Weights of a small GPT-style language model, trained from scratch on English Wikipedia.
Architecture: local attention windows, gated attention, value embeddings.
Each number is 500 + 25 x the weight over its row's rms, rounded and kept within 0 to 999. Layers, rows and columns count from 0. Numbers have three digits each. The size before them is the row's rms in percent of the matrix's.

# up: layer 4 MLP up, 2048x256, rms 0.067, rows 553-605, columns 0-127
# down: layer 4 MLP down (transposed), 2048x256, rms 0.0584, rows 553-604, columns 0-127
up553 058:482539451474451516480514457441487460471527479484517521484482441516521534530516543517498519488465524489490519528464529483460528515499501493466476529547497501471538447537533486541490506486518498499542467532507519494501458463521539496508532449491466532515503523505477485485498569460489548496493448478518551508453476502469496476447536496503485507530476544545491493502478523495530497508521
down553 042:460492517490545510473441516471497499499508485511565494507493515528530513498425515517508506477551491513530489516526476466498469493473499523503476497494481484536467522490516503492507523580525512476493445492513481452530505520488475469505514528509532500519509517518462533504505501535476493488546554494468461521523515489492461518527493512483502507452512501532477528539505483521496467509454
up554 062:501548491487478478438512457482446474444519524472497494487504489565543507485539512509513508455485494477507534496479531479477542527499500494498520503488533482484509455500520490519502499510472545496504470511518497469467516488508546504546507519523485532489478535503461513511465535462488527489475454491510543552502532502501525472481488529497480514512437526509477508484504516524526491507510
down554 034:538483483480534472480535498513494486528465476500502497491517524455492543463473529522503458469489459495478499520527516522502479514473515475484483487478521545522479500461523528509490516536476489505486503499458481508518487496521463501449523478528530513474528510508535524478482474483504545529528495532515463493517525529504506505475510516489523531513542477472467493533531460502471525534491
up555 123:484550492456502523520522477512509493513532501421511502493489509567488473504537505518502466535518501492519504469493532502483515493521476486497579494535551493488529490484527546537454477498488517516494495526485456558483498498509525533493495493517458492480521514474501499513506512466522512495515502482529525511497506489497476489505509520483503466513485479478512528501488487531541542510504
down555 131:494458508491532484498476535461482483500498500492486494510480489516511532515504467499509479489530477509477477475498493519476507503506536533498474507530506491488500521498491470537482528429566526516522494487492478496511479526443561454520506536490491433465481521509496511544477498526474491522489518508528520538465499509499522454492519501495521509482510502516497508492466484508501485545533
up556 119:490510452509481495522523495455438483484519500461481493523484520549534452499506536473522535503499505471506515488470497475444495501488480529512524513501533476470511507506483516487510458511469519524540494528506485524491497500498516467515457457530445467473528554501509526508499456485477488505501523477512529454448506506451509508469484495481506518479509545526488523475496496508560513492546
down556 128:517455481566501521542499510483481524482517506479492447513520519489495522475509506505509491536450480479464518479516494488445497492474515548486498515496511466445478507468503488491486544511512511540488522534466527502517521492452485453500490493489521561506498502502504508494499523460490494491503541507494480488477539519478512471500476511542497460464518463535558532532513491520507500509454
up557 051:492519483502496482482517485466473482493531518471505529471528481526518492483526505512507496521481505449462553524506488505493526518484493504483484526578557465477530471503527463543517507487507533497465487514502502494477462481528525498516547513471464497508497551517497484502481508464531532510484498493516525540489485457495475478472542490573492474523456538521469472463464502501502503497511
down557 050:497527491469491475482514482528522498501466513506501452484485503498473543525481499497512472510494455463488467535460460535497505511521517539502512500505505517536463451460502483508525552512530482521482506499491521519487548511494507514495469535507519494484539504493486502521503515481497485542466505486481478490501530580557489470476499492478534537492510481502542544458494473504523505518516
up558 068:489508496447475506494567473534450498454530547506517519474487458514513455531526520498513519483456502485466510495463532503472536520492469489484535564524507493494552483522502516512504499482486506464509504540512495492489458512535507528509514473530494532520496495515497463482480571484496535476509488492521530510474479471478508463475535509528507480513497505507469511467472495505525494491537
down558 055:512519491483508532497506450531514462490479530500511515501509520462515530545575547536497544519446492491475500510505489554484474487522487491502521516514515494506556459504540519530536506486537479520496493501518478518469472470540506501500475530466484490501556506486442530492481506455484489516526493521503478523526513516512527529528486453462472507572489530461500513531489503525492510475526
up559 118:540519468506496517483517471495487482486522490487518497460499519552482496482505529517536526473451510474503533503532557506511516487522475501502489494533508511519468507486506503479520499493493522519463535516526457526486470508504489527508507485485473510502553501523508504487494492510481504510471470465528548505442428472517500448562492501550513504518521502477513491492477522465538469476507
down559 127:467500517484494510482525524515502523494482493458496505509523503481488485452493510501447510493499532507504494562567558516519464500513527525504513495545498499529481505477472511511500485510495524542487495482500515487458494497533446536546483502504525509472479509499511497515481503503496484527515500485546517509483524552526480462556486498479479510525538542484494480501485508509527477510478
up560 074:493520506487467483451496501477464482473521495470499532488508481557508463532505523509521515512475519449476532471487509513492500533517455456490547513535531445501532493541532472527491493491486501499530497497515513473483462511512537525531525484518461486478496505488482492503497510513513541463516453505507496541491514483501521453483511500527451489480450512537481516457499526513541458457504
down560 069:495550511496580527495507508501503494524469513528499490549544511517462494502471483525482462510516494517515510477503465485505499503493493524507474488481503527469531515490514550539497499505545468502466527458479445469516490502489482478465537550511504478491514496520500529474495460490494437492480516516496506479504475511513481511515502550486496479491523480496524517490511509504510489478496
up561 118:521521494516513516461495478492462495490550506508483550480504512516508463523505491491542491486446533495511532481504495444536536499508535488502495542489490499542537471503472509460509485513531499524479491492493479505496456495524525537497507513479484501488510523511502538480490513493512532487550542515493547482458493486515497516525497521533483492499488488516492527501506505501473416503484
down561 125:516483503530496511483515485497496511503503497527538505517495483475480507502491457495472517489488495470530470444509521496527498487528485440490484504466448480491476543508429485511503493513471458490496506500536520479495514482479545554520497508486510518504498496528499514535489491498467543470483506460533504510499499509513497555463467501498467527492529551509513482545522432453524496528512
up562 110:487528458524497510504540495501497500476512536512528480488523490515543472529486508472472501498517520514479512510511512503455499469473513509516484494502493498549492520480553519467499465520502458536489499518502478476535483473520555511523492506470497485467518501507496452541454465515551508484539479520567532528512474500482532485525494474493468493499499508492502464507533478456506489466488
down562 115:489519528503462477487519510489568469509495540503529541509515521463518519513503537497508487539487467515498490502491482464506483500484530525519519496500521574511498498553544503492525532477487487494506464490489471498555544492502469481494517511522505517511496481493513541493511496508510499510524500507445464504458526496506510499500546491520553490511491492502464523484513509503507531498438
up563 056:526512490501474497475536482487489462424534495483494505507499488538539501514526540521556492529478516468483513508478515484477550523472475477445506547495531470502516498536519500528488508453493539490503484514547504503494471488507520507500547495486495500512515495493481477503487503478532527470540477461487495517496474491502537442508513504564482483515443511496461499481492521523495478477502
down563 035:491441516513514524524508485542537519535496498527484475512501501482462464444468486483501500466541470511465514496536514491516461495525491511508472454500462504538475475496547520490474518478538535513500548487509521484485499492514493466502508500476526481548496494528510518466464522485529497488510501520481489513537513512529454516518524531495495475495490475465514475495509471468494497540478
up564 123:506489493498488484512533502480505481513494555521486500510466512488491544487523536475501497493476513475458540492476498488498504504496484526489493497537498520506485502526508508487496470515496486483506498526517495481516478460570557507486481452529498514516488475478483485495482509505488554464486534520505532490516464460470558483514502475546490488477500505513481465484471539520441477499570
down564 127:506484517525541508530485490520529503531496494519518535478467473507431515465513501501545490502498538487515518505473450528508501450457500551541468515517492506476476472492479546514518436513478519531478473456557471470542507500486521521490493522535498485511515524522533476490577500467480479497468515503506581522495452486483521463466465495465472521493501482507504483506508497500497488472498
up565 118:504518475475497502504505465509492455462523513512461527486479509536503463493498513513512537529476523507450536464476585519479485509490502463489512511569512487505509517525458525517478546426461524558527532510542506527465498520489514506531543466501520504570504492487490478499492493472479506462532486477479497553489511446498518505489519518500509497515489494487476483504494507540478499507515
down565 119:461486486563486504474567479457551498514452501546524522529484503485498471512474523490475519461498504506513461479534472497508468493464499545520506521535500525486521480503500543528491518499495469516506481494494461506520551530533523456519506518514524474546536509509471507471487472494500456536473497500466466474518518505515491496481510528519515534487490507527467504531546545474499531495490
up566 060:486535469470464453487500482515453458444505489506509528519501485567504508499495512511508501488476512450461531503460506496496537546491461499481505475520517474491518491532536506502479488469467519486502465562528455490487475492532506502515519446478469519485493499513461471502493515459494536497507497513498529524481484492499495489478511470541496473529468539525477513473486513516511488484510
down566 047:497493502550477507498506520486487504502468503530478504517485524485496504472491544480531455528501509513500531476538507477512446493450459502542567533441483525525472504484496495469471493506491439543491546488507521540473491508526450495490495492494467473492527485475481505519480487504447483480528480509496542484526503470511543487547490557497463502504496505493507482487485552485509535480513
up567 049:462521476495506507459506494474437506490547536489510518496497479543491502515527511515488505492486487481463513502482552481490541528480486492496554501502522473495562473510556465519473500486495532514505497513527489531485510479517508509523478462484502502501485507499465500511499540475496539464473482548505528526449507490492509489480534496520472501508466513528475515486456495511491477472486
down567 043:498493502466529508488483496514529537506429450521526495529501465532448485496507480492491450494540516508517512502487457525524486471510498543520488486515505492486505500486480466487528517484512504497534515487531557488521507556492531503457491512492542507547502528509536509513533511490459497509523545475493517467506490493475497482498465533516502485457522501479465521511480434487500503547499
up568 111:481511502506521507495500478512497491504506491469494506443511484515567489461508485490476557503534522516503544478463526491500477486467471504500513457475523501471499513505504517529474521505505485519540475507481483435506509439495478540517539457452503525506470514501476486482528502495493561487543484519552509482482457491505486522472521481561521498501459498484518479502492525499539429496534
down568 116:496511553506462472478495519500506495506522491499500491484466487467469530466497532466518469526495504487492490466481494543536488457508501551490493495500481473506476469512475523522506482504483514502486514422483505469528514516467515493518496476491542469464486500508479490494503458479513481504497495523507514533530530494491498566498523524533520455499489487486472464510510480499527488522546
up569 071:498545498462474509495526493470472497452514500489507548495466479508507504516533503528494527506488510462493524533485491498472519531484481465490514535501542494483551460563524480515486491474466528471515470511485484494476480490540496503507516479489473503488504500529448508509445493489510554484498497506506535522494494489446516483463546522507476530503485498564479498482475520492504522473506
down569 048:547537484518538450483499501515497497443449444494523469502511517453451524483487502496528491541492481518525484521511442498507489479536486498508474481528522499529520492475513462505504511489521483526455511492447506491572526499499498498504519498482501520481455495477481514542496527487470455515479504505519486471520490513507485490516549526501533505499553491541493551506496479488456483508491
up570 050:481567489494459516476524501504492484418495482469465544503506498507535500534499494553521518493480521471486519484503481490474490543466487495506528483508524485475503480500509500498486514469497522527535491499505509491498473505494483509536495480456486490486462496517510491496494525488522541499509489488511517523470484489493554475447538475510482492532476513520495489477482485489503483494544
down570 016:508470525544479516494480506492579535537459493528491461508488523471492505486468474497484499494534483540534468515535482520512468490544489519502478499469455519525457524473480486473503521519524506477470538475507498491518533516492478461474505515499541522512484486444535512486524451498490483541491514511481454489510537533531460509516470516502533497482528450476522527510530477476486521520461
up571 061:497528459470455516477539446476435474494502513495508529471486505513495481501525532531492476508506532450461530522497481481496532498483471460455503518499513481507538454527537475524508473471496523508522495534526512501517529450526497507522506465504471510491498504515467526482468508448520519513517491465566546521466471479478536494489472513501475473527485536513500479497509503519534480511509
down571 029:512504474542543456522483471503535506521480477562566481505490500493471542532484486484517510478483452519525491518488463529482467500538501535509502513499538476488460542466505524505533542493521494481498543504493469495488515508481476489492511504541551551544479485506482500556523499512476501514476541497439495480447504545521492511512477506483538513485498494487512555501546507519536491490482
up572 087:488545504495490507496512474496453470461534496479474490461508493474508499506516519506498520485469507458486518531467535484486527526496498458459515513486529492441501496542523497518481466477494517509522491526530471504460488497516527528521506488486467513498492506517474474487519533488503540482539462498508529484485492504486538485480524520540489523494486523532468476495503510529487485492518
down572 080:548478514518495462493491505527520510517455508498517486503496542494507500476547491490483479481521464473575505522522504496521439486516517535457510462538537497576541527513503494463513491482525503481475469498506521492459541508534501509498501488474507506519491480463462529507486512478514522546519487510488520479495510505526477466461511471462527502519510500495500529472498508508472546481474
up573 124:499524467502508509478521437468484454464511502506546525450513512527519474488464511549532500468476461440478496502498508489481531498501507531492504439514518498421521495489515518511526495478472527527505485494507517493485488489504521491500538482435485471480510536494493528508479487505485489521555517481462515482520545494489491499494503522487487532517497525504510486501520541499568497494479
down573 133:437503480508507521519546468510508481514485518509513542542504488528461543512498516465547505484515493530526528502489474498472530480530522496560482495521533525475546512493538478505515558557505524496514537486490489452517510507496500484466513485500492499548494514481470509514506473483483540509502489504498536502498540495492492500474450520511480496493511479490483533504514497503531563523443
up574 065:490533492466441481461494495500446475464527505470506536483502499498532502515501465522515537504480504518494533525464548489529505516504485490485509485471565496508540473514522484547520467471495490500515477567504483487482522462521521514515528500512478540507508511522466507493472521480539516487507480483544543572496466505486533466490513485517513497486468528535499506496464488553527463499532
down574 049:524460472499508488543526541542502502547509495512461509475522492531494490486493480527538447510505451507519473525459491538546455483509506536493478490508527478495502520509487477548514511511542490463483489505487505469478534530473470486485452508484428505476519523494545500498521487502545527492465530531492499486503466522492522464500508561529501489531555473491488516463532487520517485525493
up575 113:533521503463472502497521521519503470464470507510495521454547541537507466498538524500529499512483491486518503512435552518455506528538477455517545457502495521447528520511496528474500496505454488465504506549458529486468525503520513501534530511525489536488526525518502515536480519496523476448505496457486489503483511454471503433492521518507478521502498478503499485489520484471531497478498
down575 120:477517483477514496467487479508543456497491524535485485501485505510495551497537512457494485475468514499503509512554515462504460504521492521510486466522490508508461509459496515495477537461530559506517492501495468506534509521522490459504528467521495491528487482489522514493503550507500488527526498512482509496500498487483489540493520528491529480479482512505479495504524514492518504519461
up576 134:486537501481485532520506501469495460534494507391514492504452464527498512495520487489504464520493498517494565496455527471484502464464513502444533452536495476486491508485509502547537489492504552511465507538537487475509508466515492521519536497528490547483522516528485475504484504495538518495516480483520510497501514526485497484524499475521489498495482491493535508495457495536489507481510
down576 134:494500486516490521510526520457476487546500517477513494504481471470504527496503504473475473482528496496477500511460476479496493477480526489492489461478542483504505489472506458480532505518531476478485525477519489475464514538506469483484506510508478514536517510506516506489523474581536511512524519520523531512517540516520525496518512471456497500493523518442503521503539481507476501494472
up577 066:508540465464447517492515413513447497466514534511491513476499469517530507479501543506514497467492505452474523501445530476487513506480462477477533489532533485467512471534543501522481470484501513489525471541515495467461518480515512477509525479487485507486503498522491502520496513495498526444496501478509541514471485493468553492458511493532479510522475523511476479495510515512543489473510
down577 055:499485476515527488514481505480495522484481499489524467496453504562516543483487522492522488505507511531526466491481500523526492505516514484484500516512569474506479489501497456575512525525531495494528503507491514459494526505508485499532517473456497537482462547503513480501467527498489537551510540523524502483442516499510522480512482490504532488465454487527491486505521536506492491510497
up578 133:514555491474516489492532479470512465489493532490504503506521512578494499545485498498492531518491507510501517488516477524470534540521452531472535515521507484508523480543499510514490504530506554490546500516499468518454510496501505506482526534445476468448536544495478534493492507508513520477518505503514551519528433511480536466508484525494532487513511480491503502477458486490506508522516
down578 134:470504482502519508510541539497495480509440499513445467464500531497493494506505474525477517507520458558522478512546502444512470519522503515515514534471520547519471522488456510496503522525493503517521528488485484471519500503523485515482541523462490521505529495512446480530508521532496555526510505485493512462498499526534497468504490545485523505465516506488504491520486520464518447531492
up579 118:496501502512501499479499478449470477473534514495533514508475511478476505495495539487529505542470459450490466500459488481477515509504465498456492507505539463488533529513541545485502500518456547538471521488561514530518459483488497486481506481528476519518469523511523485453520522492539457512526489465544480477511462506538534501508500476517494503496490477495514464503507502488502518510504
down579 121:549531502491516503500463531485477538535505496478471533501544543510515513489518447538453473506486515465504497501504492514510491497489513473498468523562502548512554488489441472493475460494500486545484493476519537525471457563539487489467525478466479494497491523466495442518508461485490536509516500478502524488490505512525482506502479480497497525492473533478473511513478511506546482515495
up580 069:521562482477477474463500489482442479476517538479492505446503492542521511539527537490505499497488495450499515526466504511502488501506481474490563534500504495485511495536508488515490473490455509506517439521503529488517461501546494513549541454475460537519510521515457479527484521469519553476467456486537500529475501480494512493494518496520473493504460534489471483495500535515540496503514
down580 052:539481529526513477488498525510559540523518481488541522509555486484555519493495481571481510519482521564527533464500459472548481483478502538523528500501491500490505486469493483495524485522504497473482492453473493507501517528500470478484490518509505499495502475454479544528491542544515499469535475511423490553471465501494490477506502531477527504489526501484477498500520474487470486514483
up581 120:534508489516510493514525486503503495510539512485536473475551435489511472487533502523547530555506491495512508500462506481513460497494502464508500495513470513520524504495561478521523519502465491524482532525505515510498509491503490510473487505459493528491518497498503441525504521466526455527492444510471536491446512455456478517485516499517467492520503477552465466466503456541488426537476
down581 128:539527489495509504517487512480544508514461463468478545482500507468479448500505493512525477524510492493519506498492511477488477501520494471549491541538490582469531498517527476539502506470474461494511511463485500530518493540502479547472484467499543480482538482479474461479516493496456498505501523547464505492547531458468491476432487523501523519453534493469511542521486517476507516491474
up582 147:492545494479476504498502508515501490489500471479516490479505478515484514497539499510514516493456531486511501482509516513509493513533518493487515484506518469469494492520474522541481507485480554516539489527529519514485502508500493548577484495483504518483486528506480542466473479491516509506502513513539534471471494477517557467502526484519524492531456517481462477515453487487528509504549
down582 143:489509495466532493491501506498472491527536470516500500478477536486461459461477463543511529533488512533526491503485544500493490496477535562467502462502439459528451457500479490515508499506497473485537493513491497471476534482502523491509495524456535502480480470483473528525500496511516497526510487449489508482493502533542531486519486475519551510486487521462499487515507462506475528541540
up583 074:450520489475446510456532459547451482494520489467477527468496486534528493535534534495510510505480487470509525501471501497542554506509516511496538539541525461508523489591486493537507494472473533502491501527489509514499483475518546535505511509447470518486535517514452499504490512485500508489522471446529564505447470505487503465498524482491504490495448517522491500492498504496547466494504
down583 059:516534485514544508480481468507455500483476500455517511535528501519510462519466490516506541500503488545485481456535496492490502485522525528453496449485467514484505493560474504485522493518495485493509551518480492495496554484498504484475524503469491545487453489514514493483496477464494476567531497459466503493516471545520477514536532499480534528536524514443517492502535478517535500510491
up584 123:498529493468498513485514451505504483512526573497494507530502467547470489502545495529482478526481497453470520478520512491485485463520499499502514516510499509470505496521517469530503538490473532480481507514514471518505530473505495547504478482485501525481505472467445515494512483448458490483510483520526533502471442485479481479447490505527462501513474495513454480499482491549464522492522
down584 134:518511478496501496528509510515548504524492503528480468515547548511514468473490489476478524488471529485471510500450533509491506495509521496503513479524539550514502493553513528523544500515474469470470470469500508478522494508513502521523496487479573543510554469495504457517508512433456492515516507507494500488499460499510479460501555509495473504498501480537515516413539456494510533484459
up585 125:479512516492488507501495505482483503488482553479490510430489479501512511544512524521506532517493469526464486552524498497489486544510464493467551556490554497464522497484492536493507489407522509446498492498541524522498531490523498483542557482490465484507478504501464495478503502465498497514524452514495455504513512493472496535473523531499469443537503516523485470498465523563499504477488
down585 123:525498547487473447486487590455484519476469471499561488508472485501474475532482503506514524450529499532493514530506521499502493494503507522498515527492546472511477554498499528484527480515487519507454484494539490440512485497497519491519496492501499544502497536534462481483543485562497522474523544486524512496488457510484473499494502523471479535529531515480501515506512490490513487462496
up586 117:488515509527491494500506497469481528500510516493464499471549453501521502510500506514481514533498556512502498524514532518468515499513470544476497527529492505437504484484480484508461473481520482489472502500506534553456454496507530477493522512436514485506503507494499525492547529475484500481484463509502514488483472459506500478458475501506481487529507536524486511454501530536549498463504
down586 115:505496536562539521540530432458469534509536509535471496542493511524520516504494522513479499493517488499498451515518485511516496525520486469518503468497518479518493507559498526496480468520483498513516508516488467513473537489518484481502465514540505497519444478461491499448533500486490477463511503510512533474506522515514490522525496476490512516452538548504481519486498549505470456510460
up587 068:484518480494457494470509449484480482469531528471523500510495498488525492535496506523495506531473502448447507506471527514486507536477511476476530499506512479461522469548536492537491487442505502498528460523510499522496487474537521514528507509498488515487464505511475481499478547507496528479481496456514519518461496499476527489501534473519507488501429510508456509460496492535509463516526
down587 054:507513499487525492445480495512485517543530500538507460529493561464509515514494507481490504502527506530522504520556530510514502534508502495494484479470494529521500505522483528563475500547536477515502500499475507500522466503502472473490513492490499496538526533516500499480520505486538502542482544491487465523530479512489508515540516548460484530517544525529524524500513472511495558547511
up588 072:520552504502460475468538468510429467501513482476530533497518468519540496547509507530502512478486487476501543485472522479484511548490509480461516502525526469486499506554528475517527485499482512498502491507512508510456489459514489514525499492510457503459464517559502495530493504516497529502513485478539552529469479464506524482494519482499470469506471496497455498479486486492519467486545
down588 063:523548455486483523471469480489468479510454488518517467492484519529497480504551484550500527513477519520497452531526520498495495469484483462448516479484515509475492510492479502518485476507511460483514510477513508459481499529494552482474473521512576482515532510472505507452494490525470483487526516499526464424537499486520521499521480521471495507487530515497489531553501518443511538472483
up589 105:481494500476469526519475491495498521510513524521490505523531515528498503501525506511499524514470525512498498512528531486486504479469513497503484503505541521452505503535513498497480503517482515510536533525539514499485467516546502461499493512519501484532468522537445506488482535473502530498499497518491494531476479490457572495493486513530431494450458574550515511509603524525485491484507
down589 116:515526488496495449513508536517561522508480492469460467485482488422489516496521520477494493525489498512479507480468517501509476486477537475498459503505489467483503506506461506502456518454474544489500516495487539487477462510501474487509512474458522541501485518484537496505464477510512487461486487476490457520543525525534532509521487494514499474462492489505524448475511508483531542539521
up590 116:498491485486509515468500506486500512491509484449486534427470512526542511486508461534540489536513541521486508479489520505529512501512466511526503464518500503493541499501513485546460466489482530518500486492502491518510457515489515498507517502482511471472532479538502484488510563489508476463476505487481506479460481497468516494492514530575474457528487557492429485496510522528516466510505
down590 117:493440538474508484510444548504466472506471513495463493520499496439513541477495497483504438518505539522502486470486484508489547536484484514501541488514520481510465513526489518496474457468508502502515523540480466518490506542457529502462503502527459453505483484478478483487502505508518521496510501491486507491502482479457501501475511530492524497517547476504497524449498502518524515518452
up591 125:470513522498497538520506523496490496526506485472499497465544476503514503576551505492503503528483526484475509516478546479512499486532517497489488516507502505509514491539482515488481498512498545495517489517501500492507477434529485529485509451486484532462526534563488469511482523510508485473514523523539511542547460488479516508525494480520492475539476471482522536508497480510505517505533
down591 135:509525478511495488502530520511524478486537470500501424533518534504458511523479517517491485506452536513474492501496526469496515482549503476516472516508511464506478509523494517530464481582504490521521528502512471486475468483504478541500468478502472510492528498445550474509476491506461554509530519507476536525576460525504470531517469483516511517493504484467539512509557526513519452459501
up592 065:483495491484505502472514469511505487493550529473532566506501491557522531526539516514571520495454485495458500512490513470468507527485476530468529516497534481491534470514547483503468482503498485499525416541529500510495505482520520498515537481476488512517533513537462489494517531485492514473509503468511521510483468473499525503464529465521497505490453490508457522460468490506511487455533
down592 053:510486476487518483498477473510537476523494492496489506518474495464502498533545526495497518505503509554518494507478536499509490455456464496499523449544507521472475504523519523468517497515484489496489483488487461478499519504528501522557489492521460524489458533522469503511516514491542492487518556536477470474481529525484511465475494497499475508495499516503493527511556488508486500540477
up593 124:498510492501488516519492513498507502490534492499521507476486515518504478544492550489463521507532507519494535508464517490501533485468484490485510512497493484467513496481525468489518515515484498505532504523491511489506468499545514501496537467469523493518471467499479484500491481525495558469491534501492512519489493520463518507493510516520518528519438502497465478493500520514539495482497
down593 134:507497512535503483451483557478497535467503499528509470509474544504535484541464505488492522512516504548515480513511499499531538508498489521504547497503484486506452504471453527485511510512491515486497490514506497540589519515525501492476466514515576529492494489514475511540478502557496506518502491521508494494519491505478496492531507483533520522475517509458461438536494489505518464510517
up594 107:508500518432456483465476513507513510482488491468465500498532489495485530512499576490495540521522484497536493519507484489529500514472486510489528485547529509476504496498472442494486523451510535486509480487462530480505518488502505468479501497467510492482464483474482526513485543470491566475522496504510495513507496534495507499525520510503529551490466504495423496493447477535521507505491
down594 105:517526482495481528510526474479529476471518520556501511474491491500492493485505469466503463489469509522491478493503514477484520499515491543535516509460489516513489505507491552528529459504481501507518508487515449536505516487504500492493497488500530473470500487536514483487504481568463479513496491485508521520505494429476458484520501530503477486477519531459500495537530527478510516490491
up595 053:464497528486449489501516478505479474456513494478503543449496503509523497533512521535505505483483520478512530490473517503493515553504451537473517513510517475468511474468522494532487540482478527481542472542537484528501483453517534508527506463461461511502503526508475462493459505476507541471516491506524500532484479503467508468507493496498473501518487526553457506478490483498504503470509
down595 045:512512528520510497494467539493495522508481533508507524510497507493520499492486524477459502508531476514506451474491481485532506548517501515514475481531481508525487492527491511512521515507467524492471513476462458432530557510491465459480537509507508496497490472524486529522531489510482508549512518552500486499524501549478482555502468510503488527513491503500460475537500541525466535522533
up596 138:523513498502493513513516508498488514493497509478524502495506521553519492494524499522488546474455530515486534491489497520482494483525503491467491451486489480453497509492581487477499495496518508523512498492469522552524473544504512518530479469552494533513480531555498477480460501468509485499474465522550488484465487482497500430491538513524511443513482500480555502480483511545475535481463
down596 145:491503518498495500514510450510459501510455531548520432541431495522536540515475470497469500496482520500505456478484471499460488543486504497448489494516547497489466455531460499495471493513474519507487525498515459508468521506512464493487535527496536524484473500502514499476540492498507558512512536504488434481472493486473478510536510526522554470502502497467492523510460484487462497521469
up597 124:471506498515514512506536465481477505505583516500479482481507505511570515477535516514487481528483505492508498496455497509459498508521475517482527478525500499484491489519514486500502473542482480485473511473504501495469463502477544554550493468493487500478525557561501518534515509496536487492483510433520500506455482502506489465482497506502476473552480516527517490497511510502488484458554
down597 123:496510480481516521535518496481515536488507588549469519519498552469505508510524485543504512487522483488494455503511523556447504491516496476510505481460425493501488503519477510511536537527539442527491517524504490492500559491507473484510463521526518481513503517517473504496534446512522552465512526494494507506502507535541528504466430489485475497493488478494498495527513499474509539488482
up598 126:517518504481500493505546479469489489515524505499529496533506468503509522501582501503454480477473477494487477531474513500532551530523510499476480473494490503527495448543578499507432488509517506514506447529497464467522492497500529483520507524476478539495478531524505463472489516491478550492475503505511511467490469505470511464532505509513500502531472524531502438481531480491515481471517
down598 135:499488526509468479518501491519541492479480514543521501512473436522488477476501543452493529467482453474477542484488470474526508527474484514549455542468490512490499524462465452534510529498483505485511505441538534483484492492467487495431527509479519490516491493523482503486506549474489511479537481513530520478510528474535509507486496476505515495495514536510478484483469492488476502511515
up599 113:488500486529492473501526484474485492519506482490505521488530499537528502527479523577502505459481499512531489528478490521468503510527514506459522513437511485477484501500477488519504480468509458502483463491499516494437535472501443505496489518503423459474481579515475451442536485500471519517515521480485514508510527490511481490518499460470511551474516519490494494457513543494507504457488
down599 120:484501542486474466541471558482496526486495523508446435499485510508507550491496490496478500546510470488488542485480511496527497474492511521477532506517461531432531496526504476468506494539447439474478520496457524547505442528508524501463486481503500498513515504492516496503471500481522534487495483537469525490511486522508492494521500501524483461501474493475517532512498508491477507503513
up600 063:503518488506490504480513457480434442492540471477488520501460478511523503493508533515526543482467487473421510531475498466482502507483513490454488508511532479495547466494526463505488500450458515497560468512525524498504486506489539524492538513509478533492485513531466509496485527468509523476531472468519514513485502509458511447475541523530485483494475528521457519484494498526490465477504
down600 038:515468514537511541537505524533549475502532484511527495497488520515443478455481491484484484494535471483539497470524444519508483498512498514500531466456492530542477500513525521494498525527483484501539471513542493519485529451490522473484499493461521463541541507512519488461545500504513468494499472494498499490490531520462502518523495507519486491492496470509526493506540483482497497522498
up601 133:515521516472489499478521503492484467435522547453538510461476519528530499518495514485485512496475504485507507441498481456522510498448501511502525524532564476513486498519495488522513486492490505474503442481512500509515492490487577481488499477502495508522437557486470498513526497473492481521510423510553525505495444477440490526471502518508479505512513484470510507506474499538470478502494
down601 137:552498449485512481531500496514538506468557551535481508513489425530510548476500533502500503490473503517523546487466502463472514466529537494475478503480479523526473505431484522513510533530476486497516500488507500518491509450467497504488471515532472491488524487482493492517480528492506468497539505519491433502477501484509446501505479501514508495482510453507504525525538495490499478516482
up602 063:493513474493512525466531480492453489465521507486503502454515477539504526539515535542531498522478516481474537513484507495503483508498481498453554501524523474498558480510532474524518509468489526518543451515546480535494499458544515477485526501501489512486514546518419526548486524482495519464508478490519485540495475503495507487501516464543477494492485535516471510478495503522516482478521
down602 042:501443473493517536516465521513498547492500469519501480518552479477485524507490504502525484506518507525517478507507524510506457482471491457462470514508489563535501532511477538544494541489532481469528479495487512495511559443532515490529531511494477509512507503504500483505527471485477468531501528490544526469530516520472482472509506458493485520463513524514508518481507498484492470501532
up603 107:509500485502470481492465484496507508476499482499474492500515504501555539450496492538520517515491531501499486457468498468512516458521538522502506475492493493496477533512499492457450499467496548508475505505547508532495476496483569480489460450470484514491450484483480484470483500484491465460493506463512515521449500487529524508474499493499529481523518509522504501484533492483495522527509
down603 116:488493561533496471504490527523523516520463486472524481492484460460539513485503498548485480514459477480485507514538509480521475470484518489515428534479496538469484476500516500541478541527502488489517524473478506491501485523510482508473513501460469557489519509518495491552475541465524499498472475489516494547495487501485501474481488457506502476520510503480509427502447489497503511461499
up604 075:477522494510501507485500468517459473460520491486499551461503482548520495497518500500533524489479498477494497500458506498494506541464497473491555516516538465510556472555507496496477460502480539501535485512526495539479492461511531503510515475502496521476501508537475486501481522466478543448510488482538536519458517463478542463444501496523478505499485503546470491491476504515498484505533
down604 068:499518509510516488495495523458458501481456491522505458498516510513524528490518434498519545533496508536522481529519490550563493476499506514514495485503493422530514484477515520516488493543516495542486483486508498508527518564449490531453505499521494492495504519546537490530461474551472489548509520517513511472492500488510466512498466532466529489532529507466538450496449508486519530521472
up605 065:496512494476463477505513475499460473441508546479516531493517484532509504496525503520498501501468491479486522506496498506504516547508491466484531514533495498462516484546488470511491502467466494517504509519522476546458514428529505518527509474490479505472503518514471494472493551503500520476503464490511503487477493459455525487479501491517472489521458526523474490474488508498481475477515